From a checkpoint of a small transformer trained on Wikipedia.
Training: a variant of Adam for these matrices, 199M tokens, 12146 steps.
Each number is 128 + 32 x the weight over its row's rms, rounded and kept within 0 to 255. Layers, rows and columns count from 0. Numbers have three digits each. The size before them is the row's rms in percent of the matrix's.

# layer 14 attention output, 160x128, rms 0.14, rows 100-159, columns 0-63
096:166183157129101118124103091128148173126095081039161105125193132169113108122105079206120069082123072111166106125181171164110103132078126101201111116113176064121180092149149115145132088151136086
078:131127106112139117187116175131108107122167135138120125169124130169069133095127129112127218200098111131121175114078098107129149135130131126159157199124120107135140164120093092100121164067099104
099:040157098141187203165097141087122145152133150117115210145146156184127193142110149145149155086126033149128151156133147188087143145087102134117121080081137101089193089143075106102105157161200139
099:088153103109128119114120176121113120135129132100161139137108083117125127137131134075103141109137126179100123164175112158069150096076143128079111096122116082208073138136121130103128036141119113
103:193099110125136152057123082170098127151138129093136117156129208115166083136091137129127151068192071100176179149139084189098080085051095142096072084131137114126107150144106087150124137158132168
094:137091115193114109104113111165126190122133087118185147073204125124151165102103137155094107105152162128114093153176184099107103160057139162146113106182179113166101103183145103167126130147191148
092:141102143126117085107147065084120148100114122135181105144115104155099148088108092147105065114109105127101086151170172116178164138167131151132183162082104147120148193072119133139172173131129113
093:149177088121156134152111157144165167062075128078105095171134117151123110130123103171087120128131147038150118079168115120151078141201172143081116119123134111142082110072107140125195124140051091
114:127109135192189141093072111131146169126111113130097165116151180103128129116092086112130144110113142113086149119132153078122150110116093105141087133129120153147152145154115122119079162151110124
118:163168154163166132053066129127129137145084133104099184044092206115181106091137123129137129110157181120159134150140117131173079132125144094148079123124133152138165119152091134118119135112139130
097:124057136181114123116085117123112097144129080096143134123129197196135153130117161110108192072123178106102119117230148177099136108139118111156087097196135146131127156097099143124135150149215138
102:177148108154116118149114140149127082080104097122133117064161101151158048124030086155157093098161176124132129112147123100195166121075097112158117122177118116135183127179131133150102100153159096
081:093132104159147170108087167111118108096141150112136164097118124149163134101111156185100120160155181135146146167208106117140086159132144145133016074122148031144168085167159165080129098141143089
097:136155107134115111143104177169088137105121100133114158125150114083127116037136169167096148184141202136143146133097151130168086141194146127177122146087184132093171101063131145125119109083112157
083:070111183123169124113117181122106090181118106111057166106117128139070156152142130151159106076160123126109108108162096150139082131169160147151117118110139143131144160170096160111155160129144069
093:112181168115101100167065160079149124119160198097144101136185083127176122100159137105157214118123142098090132165111063090107130167117172102140165177139096108115077111186149124114141146112114084
086:118118144136168081140074202184122103077150082083130152176131104141126190163110066108131122116144153041119146116152140075097129119076143168131172111130157139105142183135102121167163134084136113
080:114133130141127143094108126165149096104135131094145104090077116136100127149055090128068103102130076100148159165147160123091106088084107118128113083117207117131111126146117124177079103158072100
164:191156085151194154157162155081159159122094087139184214103158192184161106125101112142156103119167181122126107101141147090251084144129099138110088108106125077136097135134087138170193122146085130
099:171132132107103111147123185183157095118123117082185154137069107147117128135130159126078076149131138116207130153095129120104082110044129157104139139110110134116106162108128117152138058063104122
106:101167168125126092159107154141091051147138146080171115141046158137109140079120152125081133143114100160149095180093101211094123127085143129137206136091187088148159088085121120071109166077097103
115:112040107148160185098150201158091121178100090187120168139074155115102127149109183177117089131142158127115135131092104116141074114173167121131077109134131110129147154109082136110119090111153105
103:111128103124132151137145117111131131139121097137166114182169128130120192102139181187137132136068113160080091111146159124097114202145145128154155098129133085119175144113165083117172127102141092
100:090098182122153091130129128057095138172124131111156176078136198113095150078130138102101145181104129122119143127146063104052135143167109142139145135155145114106116198159103118094175169121117116
110:149142119197199112072094079144164148075130108104100134117154123083134176076110124153105094089122130137084114102157152104182076134139142140126132102078123120141142118183146070154129163137110147
104:160124111146130127141187095128144114089191174200213160080088106105147124098118134123100161138174156112138154096113087012198120147190136150124129149128135117133120140181139120139133149113132154
100:083085205146108167146095089096030138174082102141058115115129156115079148071095116118092165131084122166075087079091117117095103110162088140166088142180134131173168140160156123092076130147158062
097:151118116111162164134127122079068100112200147129125189072111153193161103175122149112116138100154148076145131143150080171176144121127076144129165124165083137085099084162109163134142149144124104
090:089092122104084119132122128103180138127169208146074131084161096134155124157148127106118160142102138177162176134109101113098155153141106124102069157151125112129094079203108173105084102146167198
103:130152070138131153142171131137102130101140175127097102106148165151102106070116127114161118165140145119155177143095085203122187134178049088136149159097103190112205144079100132145113112125118132
109:170178084119114131169132150095151058124148126088158103093169150158197072163106079097144083155076161092137156091176136162105145173101048053179121152151100132093097151164144100128165083074134145
095:132140125086101155113167149129129107125101127147100144146081100150116080173144169108106109160124169153165072101116127101198094140115143161099199175151138127102142144105146127100166134081124116
091:144143115077127158115159163136143153155043129099057160091143081074108109166108157111152102200094080169121048074103129138151147129076112182117200149100156079145106107165066125084158109167115143
090:096117138156120190135131140097140139161118146154107110161132080170155135143138099117113110121126158176107115117102131121161150136125149146080104154101129099143089094123135131088173107134137143
108:109102181087101165180099134091068095167180197166130127101131137104105164190146199084108166139094114206095085130114105119044152146070095167137165161152140130129092165151098104104137152165182139
095:151106131124148127097127107097122094154121100177111154070132145091170082107151139086113102163122147153121096162100148131196122098130166057200138101095114155109145104119177084147097165110146152
099:074064116126135103162125120117166212138135132156109135139167164078110146161129155112152130128092118149123103089111167140123110128116107105090142121118146137157099065116085119120127108166050122
102:101137087116095121132199151083056167188135103151105150127185106156100149072112139164114110149100179146098093095176102212120162137121126124118065123157131096164151154175120116115144081114170070
082:160128096099091147060117074065086111090069113173117096208147119128181099133144100087114147145079158200116140121154106120115086114136142141114063084146111092101112183098114135140181114115151100
117:155143183098112131117125115184139073126109114103085153067103131101126118192104129141155039111153136062172087119193107085130078152085102182103067147162085118140152169145169109120166119127130055
094:156157094137152122097127110186099152093143162155077097178099102100080132115144149147123168125086112139111125147089102134168109089125140136122122165096127155172118176114187069126086130091081131
077:151172131068081098146169153176088119130138139110141138158091055108109131172145104117128109135126116081122119010119098150164124161064100148075193149142113141131087157099102163122205054125134136
097:140178116113115097132102174069124096126124113123139118104089165168175082163184100076150126178116174134151131155158111156137088117125144074163123106140071142094105187101147143139155073081113118
111:079113175137117155143113156147088099159141158113087094142089112124105102164147150110169173085134116117122122150121085107095165064142157136146110167145097177186133114163158162099055145151128104
085:143135206152118145111083155148117108140151146170093141129080104125138153118116090104134153104150108172126114179138155085160136095102160141150127169087128181163134189158122106151031115136122168
094:094154150168171091064077092114086172102087127093118126134140141108133139097087115126124149127132151170076127075157131107133121110165220153135085130110132066162100147167192084082136165118135124
089:143026153129117115128050114110100115106137123072133157104124163187114138122105037112128121157116113102166152080069118084159100170090089144151169143112136108119120168075130133111171095111104096
123:097136178129098126108130141142087127107140185094111097138110092112108160137115177072119117160095110107088087114137079140084176151110123110111176179120112150150090191169202098079118121139146144
097:103117107132094129155160166154142078125128143203146157102131098117052141101178157189126135105111204130120101144114117164124135185096103189116175191161190092134170134128102139119104130094159131
111:154153134114181123104090147184081079045143126124104160139086107058159162092050110090142131139131116085134212158091076142132118100109090122085108085066090137069120156109101130150120084134086093
096:136153136133124148084090145151139225178157142127123153136179124110097155153164121142169163132133079173164142187163173153085151103098139121112106154105175152139107116104097120105089119107085162
101:112084126098183158093124180184124153165094137183069146146088108081123156143174143155096105128126140130099102123045133139157102138158090154077144128093142113148134113096052160121111081095099121
074:108137142122140132124171140193044083108142144149133136102101129149117168109130126125160080106167142128152164125115080138150124112161131205123147133126152131081141112120098188168174195092179200
070:097179164190179118155112206159142152130072150076087116134150100143105137106101112203154125103144148053143084170148077130166113112062151137123087195145144111179117133152150083129107116140096141
092:180064140158131159104119175139107117137159091105133184112198147135103105104084099174130126100128159102152162108146121095146128116076072135142128121152112114127172166201167143112131110108136111
093:130151106183161134126131143117108117121111092138114193091102133148166130086132128155034089147066187110182120127175148168168096120127099124191095118110131132097162113193094147146136122084157086
087:224156130206134161140092151182156117108126068060144125160103125105100133078147117170093138134131152113154199173124132131118129129142128097136063104064187131149125129123134135146103092110068111
106:070086107085137203144149126077081100197143174158123126132163119126161175154134165140128123159069108122084193114085112164078126208166106088131079119113085076092123105103115118088198120121175115
098:144130118109088166130155117149099124163096109151197158157116163084108150173160104119165090150130106103120115128142155130092127159093083104147153130124173114127131131041071140122151102089110106
090:141157145142132110098054110086167103152082097110163204097129148122121096081161134138110114091180152080151123164116173138150061155102119114203127124119172081085189057120109184117157132095147112